config.yaml
d_model: 64
activation: "swiglu"
rope_base: 10000.0
rope_fraction: 1.0
tie_embeddings: false
init_std_qkv: 0.0529
beta1: 0.95
schedule: "wsd"
decay_fraction: 0.717
doc_mask: true
Each number is 128 + 24 x the weight over its row's rms, rounded and kept within 0 to 255. Layers, rows and columns count from 0. Numbers have three digits each. The size before them is the row's rms in percent of the matrix's.

# layer 7 MLP down, 64x192, rms 0.248, rows 0-63, columns 0-95
096:150124143106148089181124168154164119124109129124172092118159155107120137144106160137137091116112170172114103144134119106143101104126165159127112148119097121131117137172093130147153145139136157131143142117126149144129116121199149139159135097144155171123133143122096133103102108125111105127
092:129139113175119130121121138146164126130062151083121155153170152157121133095103116124107153135139165145143176130142157106119124103086133142147111148109108139095119143127145148130139155130149135195114130143104068165131165137133119139163113114162130139104138143107083113064129166087139152095
087:136097148156131155103102102129123156141100139130120180131124163111123159151114121138100126118109129139115090114096137137170163147124157131175140143102150111109117124126140091080149128165161110114139150086112168109066126150123173084132121100139077128112131131163142105121135152081143116109
098:144119144118153134100141139079103162119123140154103169124109100140088105112168131136126167132143123129075171142092152096099111180110125136116141135112165105138104138120177110119148116093103155102153147116135133127146133122118195161135102093138125106131117140115148116099111135089112110180
100:123150105128119152147132130092111114164134147122133154152113114140145160158124109139139099098131136122141110178100158150131155135105139110089093158153161125123099153088167139129144113121143114126115169184102123147177161105125098097154148135148115133172118093124142131156116130095154174106
099:104148174129111056090116121140162111165133115155106113160129129073167147116086152125155150129140085120151136122173107132127122103111135106120144106108105152102126147110135182134138126130105101090181115088112147152106118133097107147165169103167157156121084129107108093072158107109130135136
098:084149107133106143123131125179147158131125126144163106149136178122118141077138201145094130168119168098093147136104161108127146103148144132098131116124121126102156144104149098117131092088093106130129100176155168120090140163091091146176117141127140135127163113126105099109126139110163121105
111:128170124129120125123117094091128091126117144116124127179149153133143152088108104173125155128076182109120119122128146135162112164135120151111126148102165150118173130134132121106131154130188158092075100126115128118093108111137136108193139110102127135116117146136137103092134185116104138121
096:132142183138151157079131125143170135141146178100119114130139141138102135120120132102103143116108160110124149145105104111153126148132149116128138121102106119133139125114180143088156106136087129147162151154140123110115147144115169095094113102131150145086103138135110127116155128144180093113
097:109162170098119106133158141106156100154135108152106140107134170136124147149102158128113169123132139136094134086125148143107096103114136200121132081151152103110141103125118116149157114101065154106111128123138133156130110191137162126151141134090110155154106146167114131149164101120099115119
107:174143133134135126138148118126089143139109138142130088078115122169100111129141113133128173131127127149152141083102134130102097133143138084139111161117126119138172105150146103121116096106096109121154114146084125111173128076127149125157109120089117135111136118126098165155121082167113105136
092:149113131172081148145141126142124137108085078170120105111114120085108155114133136136136105119113106144113180144124137103135114120180101083119136160108115166123152165138155140136184100136077137117117118107096067152096096128153119123116121166099147120091115154152127146113121130159095141100
096:111147145072177124130119091135151136140116121109142095093156138156144128130099175187091113128121130155182120160136134141121102157106113140142095115130116162104151133162132130134118149123185102073084122097141124100170138105118134107130088122144142143124149084145145113149115130068151144168
112:142166092140121087139195125147111139096145103168118144152157124137138143111147123140114110179164117109129142121116120131143125119082106149116144146156141164134158165123097156169130138166099139124099145142090127086153127129168120108165140140129163132126095140110143118122096146120164114144
094:115141123108111107140124125132110108133132101117095163126102071159161110140148143139131102147110162102152149124126121164105128122153127149099103117160138153147109123122116095102136156131134164085140101175081131108161161125136118140140122092095109194122106135138112105079125148111128149144
104:156156129112122128134118111131101138116115155115140107095102125095114127136147131135111103180120167136126080069117092105116101061135101165128144107123171124105121152120157131158117140124100143154168127098104121111106121153104120160098129106136105135143166130085139122146126131132102149172
101:118143130154151148141113101120155174162134115113123175124123142101141107106132145126104115084136140133142167102125141117147101090120146105109132132156129142175136155116069131118161090137121158117136128138143099103198138083109097123076124123107109127144122139132153146139126122094097141132
105:158135151148136117146183174173120116114105128146137170138096135126109139106103118138165134163118156125142146124174138096160143130159144094103134082165164152159141157130174090191132151103103171118115156111146163179106164129167135132151153160130137115158111148170121103133141110110096143133
093:156156109139117120165116115112133170120164104135100148106131131161110125152117134111084127125107127122120107094104126134109123165101168142116165185051111133147127150094149188135136077140149122165142092142088138098134149148124137128122110139090165141122134131136167112121097140138149085144
099:157128147110101102129126152164146150111110128132154125147120123103127095138114090160138115144127096105091109093087111155143120094135159130127087118142160119079130060103079153119123118112100123109134098107141139112129103129123138153104141142103121097104147127125158105101120162104106162149
112:114111104118127105140103187091126091097142130060120110130095136156115102142124132152116144148143146124110125139121117097143107125119148118143107156052120157124154146138152092138112107094132160142065116098084133118165132134143155112160141124159099125151143143140171108138120117106116150134
107:125101123116100114133100106155142106121186122119120131110118120110133151138074104113106126115146128134135094148139065106129110133166143148167104128086120161126175132103131130137142159122123151125099132141104057117104110152102125149124074144128160139126127133103129124092178114150116071103
107:098121125123156118165139135163174120142102121102104135171100105112153102149160093155130128131151104162133109199139113146137095092165140151144161099128107173114119134120110129144136089142132126132127119109132124125120084163141172139108117091122156097144156148107149098132123110142109115121
096:141143075125141126102113126130106109104083116149117157130125199129111140139119089128091137131149136156114113089107157131093099096142117109172102146108131166153137157151185125147118137137176136114116129136139081110099129164122146144132122109144170144135131085122134130112135139117125145188
103:110112127145122161142135127099166142137120159075094091123113110129118125113152143104161118128162130128183137135132095129107128130161136124139113118152107150135078147099121153138123147097134138141140112126086133178132131134120114089103157080139132119108122132162213128163131135089118165093
091:111127114096146087103103136149114143155097113139160106089154108091091122165146117139141156120149129182113143121133157122104121160103118144129099106134112098094153116107140162122163134168126123124125158150106114122169129139113102118083125125145141167128176139164126105132155178141083125174
115:139107111116120123132151100148150098115120137100116146176079154156126128163121142147076112123104122123129083129097126191099151140178103159138139109134129136092153136129109149124132156151126139131086127155181086118094114122114108126169166149161130146102121143111103154129093170132149162139
100:120104166180125127110122134130088145093084111135125152131133117105165124149115084141102135102120155100091150140109133124129127118141158115148150168143131143115056124128143161119142115119120103138107125149106098136121146139123145166157141114151148132150141176142141147129124174141156153118
099:128143172164159115116129151121128154119113142101123116118129112108078124155111143085108126102089137124147084130137131143130135132140095143156129118175105142110122097124087131112117153164085174151156142148163113130168121156077116158123112123114104079108131138173166151118112143121145108156
096:159147137114127167109105103100148114088175142167139100153095131137101118137165137138151125137153107152134151137153136104137132119141111117149112139130140134131138100063127110113167162129125122110160102135093163133168150143165095132129116137117149126089120116166106114158158142129098119139
091:118112126104123150103091140146112097137123162142159132139136109108084132139188139126106165127151125181120115162094121159112158163153168144148098129116149118129086121096113157173153094119160104120115156143139138111125166124125152148116144151155167116145157120145112081123183121114136176137
096:120143090106152082143126131104127127110129147140141152079116084142130107173094070149128124106164152145099126135121123103141133153105116090134068100149123146107072109101122116106126177101132103153127111077090143118137120140140161124169145177123094109130116135143163163104158128134145113127
104:094143118116092122101133129123126140110100125133122138167153129141110115146126133110126164152089081133111141168121117101160080105104137143104118140093193136134169114117145130098123103110158166101136145132107148174141099134105126096161106138117177115121109122115126079131081140101096149076
100:061159124125120110094089101176119166129095082140131110143175169159128106115129120149125141116152126123103108145126128135143122114134124131124181123124103133142129159115135126120124116119133138169150123144170137103150132108120147119130141077112141155149164138076126153157141138154179118132
096:132160109133120122122130105103110179146183131110081096076173173130141140140115133138121146125141149093144095129135109107149112109112137086084075127123112135108147093133125143137107135124120155142139128088103111092102145113134146099129138138120109127105132156130125104100109168138128138111
094:087139128163085117133145192107097130143139118126147162123105130165136106138138144084091125125127144134185145096163175155163130099149143078107155139128151119093124114147102170156115125055108143119155134148111121164109124126135091144122131113096104116101138088122096123117099151164142139163
102:157103136112189116120131073106137137147135093137132118171101095142085081133114119130149108133156152151140165158112127127125098136138114106121116131096141103139117088177150105091150151155145134125134147133137137153147158116164175180102154125120126134162120157136112087131113090120111107111
090:106099111150134117117152107105175158142147113154125115071161133157118148139148121131143161092156145122132114141127155120169158146131179150158119080102105068111100126100161103142160119131102115162120166118155119095137106137123123060150180133155140110124131099132126092170090125156102161097
104:086117111127158136141138166123156100128181148117081119118114106112130093122092115117062069136098110136119140113159128177086117107127092132126081118123121093165137080147140112115140080127143134130116141118109143161122165138164124150158134171171079102125140091149091189137120120111093101121
104:146111149140134167132125121158141144145161192132110114153174148164153129111134091126108121129127076140131160103120110140147116097119120108164153167111097099145106145138113134148165119132122107140124140129149152174140138088118095160106141085166108180130096144131121149122170130146118127159
128:109127088075112124175105144146120155155116124197130138119129153120135128151130112099112113111145105069167149132153109108148112134182098140123116138112140112173139140109119163099143121150133144165107120128142126110155130179120152158145140149114145113123158137119127096089034111125118109137
106:098095137191143098142105155136169145081145153126121183167142118124123130102131097117149127154172138161119106117150152140136086115173128166090156133128103123143138172132097120097115125170142147155118086186137129114132122098129086106152146145114129134093103169117103105130141109177156160140
094:121129112113162124108139109142114114125091085136167101178138086128129125107107122131095141147140151151158120096138143138141131121119165115174152095118121166101161126151161129144148124107124109126151155127143102122110083126120117165111091112169135128120148101087125113128084148133156119114
092:170109133133142171088128116157153155086080131081169110119133126135118074165108116099117118139136139134083120103124066118128101097122168123110122130088115125080126128148146123115125133108167138139103081154154118122126099128159129138117132119138130133155138106139148122127110157077126140185
099:109095150125049153158153134135133106098130120137151136126110120143114132109199157142154138129137136145090137138123154143152159124095119111128115132097124116148133114135127149145130104086197103092110171117108121158119097128105105116118137086108121102130138175104125090199141104160094142095
101:136118101165138131122157155183127182130088118122131086137114130096168125122126119136166127128109116151125118105149147127104093118125117112114121170117154143109136128138119098134174179121135157135165121107136087133093131109126085163126134140099111100108149150161097112136175136141130174130
094:132127097143099116138092100177094090118086139123104114149147112115082126076135152125158138073092136089132156150125114156147115126142153150095114135107094092114113144122116165085112147112104135117125079152138119145155133147079104149142149131150177142071088157139156141086147114129138122117
104:112109156147091122114134130132170143106158081171124123125154121117091118137120142124135134121130135151150183095143064136108126174144136179143141103149086118133107140115151115138151132133119181117163146137118084102120125173142127120130141134110132149126094145131130146104085137153140092155
098:144127105117134105139100110148114176123136120102160160120147184146103115141100128131163094111146114138162126132121125119180123114120127159136164174143138163102109179115102137167121106136129133138163152123105114123109113099151134148159095100133132109140126114129106132130146147089146140139
108:146121111118134116134190126113120145168102127120149071178125056107151085102117165099120108122113125068108112134172142106157113127130117099087136158114124142161125122142146115151097125125150111076098098139123130145137145125122118131112106156107112106091115117146160129114146144126152145153
097:158104139097164148111150095100100127170141135107144107157190123122120129124150153171133122082154136157075155110080148171193179149183098128141096159159090153123130123128096159143118186145103117124135183144122104094116127138097144102123121112154106175101154124139127159152110115153140103132
096:144115081088117109134123123141152121107139080149139161095134116105143137120126106133137119167113161128102098134129128102089113149132122133134127159140173154126173133165095117083150134149151140141148145128151071107118120156118141083126150155105096114104074119110139155162083134117110127102
099:131166138124143148154109105094139147068168161154153127084112075175145141127129138123147090108119120125141131144114134115138138153136146165105119144119146165143168141098118128124103115134138109081084143171120096130120159149120133127137122122089094140183122121111117144187114121132131122112
093:133108098120119118096138110131105109148177113135133136120119117104109100129110123114103138092114118121126131133137132133116102137185185107093109165092098127144127164119108129120138110115169112090120177135138101110110143134169124140139102134143149136154170092155115112118132171118148100126
094:165111145105153131186136134135086120162158124121161105173122126120182098094125186115123076128147158104135136129141146101118103148141126120110134162095147131125104125153155120100149098090171138119109120139089100069135102110109099082120141097118145134081113154158120117174143140103121160114
101:123064131154101137128160113114132105168085099126100104144136144137128201179131095135111140149127135137117147160129113095144117125117144104156160128149164113107132124146129110150149145119123138132164150170115127189140137130104110111122129138085160110172124152135130123129155175106134135156
097:103121156148118161133154202135154144158141120145176127118093122140141113108153118156101141176137141137097083131119131151138097138084109071130134122118126147118144139105138134099122125125145082112110112114155124145118163100122149148140153128117130131133112119118125140148087154149154142105
094:092118084105093154093138106126074125186101112117110133128091166165101110164132157159167130089122093123126127138140147087127130090114142110090154116132081119082153119182116144123093159155186072137123125120140130138124123111092160123154117165170136109127125121144100109143154123127135157149
094:117116112134121178133122147135106123142109132124149158123143127138163154145117091093128134073087165176101117162157137116101112130115100132110152166134093058122102145079123073118152132100167109148091135142112100170116115114116132144135072106117144134092150138115133123097162114098137117157
102:159133146111097118097119120108116134109142080142149116110129138134136103159174115129119085124090113139137167124103123155128176122114101154166124101120110177132182121123166155120123118159114108159130109144065131091152071174179132102141133136115114106133115125111113108128112121184127140110
100:132157164124168123152104137108136121168102110131171105169148136145157150116139152100124107171141117120126111136098103134154113123121107130181126146136116110157157112113101121106122152163155108133173155174106135159123118155135110131117158125146140096096172106086113155117123125106132132144
100:123120137123124142148119131144099121199119128180150146127121140101125132109139179107162101102128085154126130147116127121115112120134091139115112102144170094134147085100091156125108122124105092160113138121115098139134136142103100132170114166119128162107142160075135164176139130151115120082
105:102104135120134106156121114111147090077130130151144111082158107092145146100145119172158158134142108133136128146089094113136147112144155128127150094091107165139098171141104067125159103113135140153123131113161132105150126145112166146152137196133123146092144101136108147126109122110127093107
105:145110103105092141154147112155117087170135100116166122135113122100080126169099142101139168081124098140172077132134189157137192103144090122139131159118155135163159120105150132119149134171136113116133128155094153123122116118102088109095109118128106118125141109107116123126128114161145099110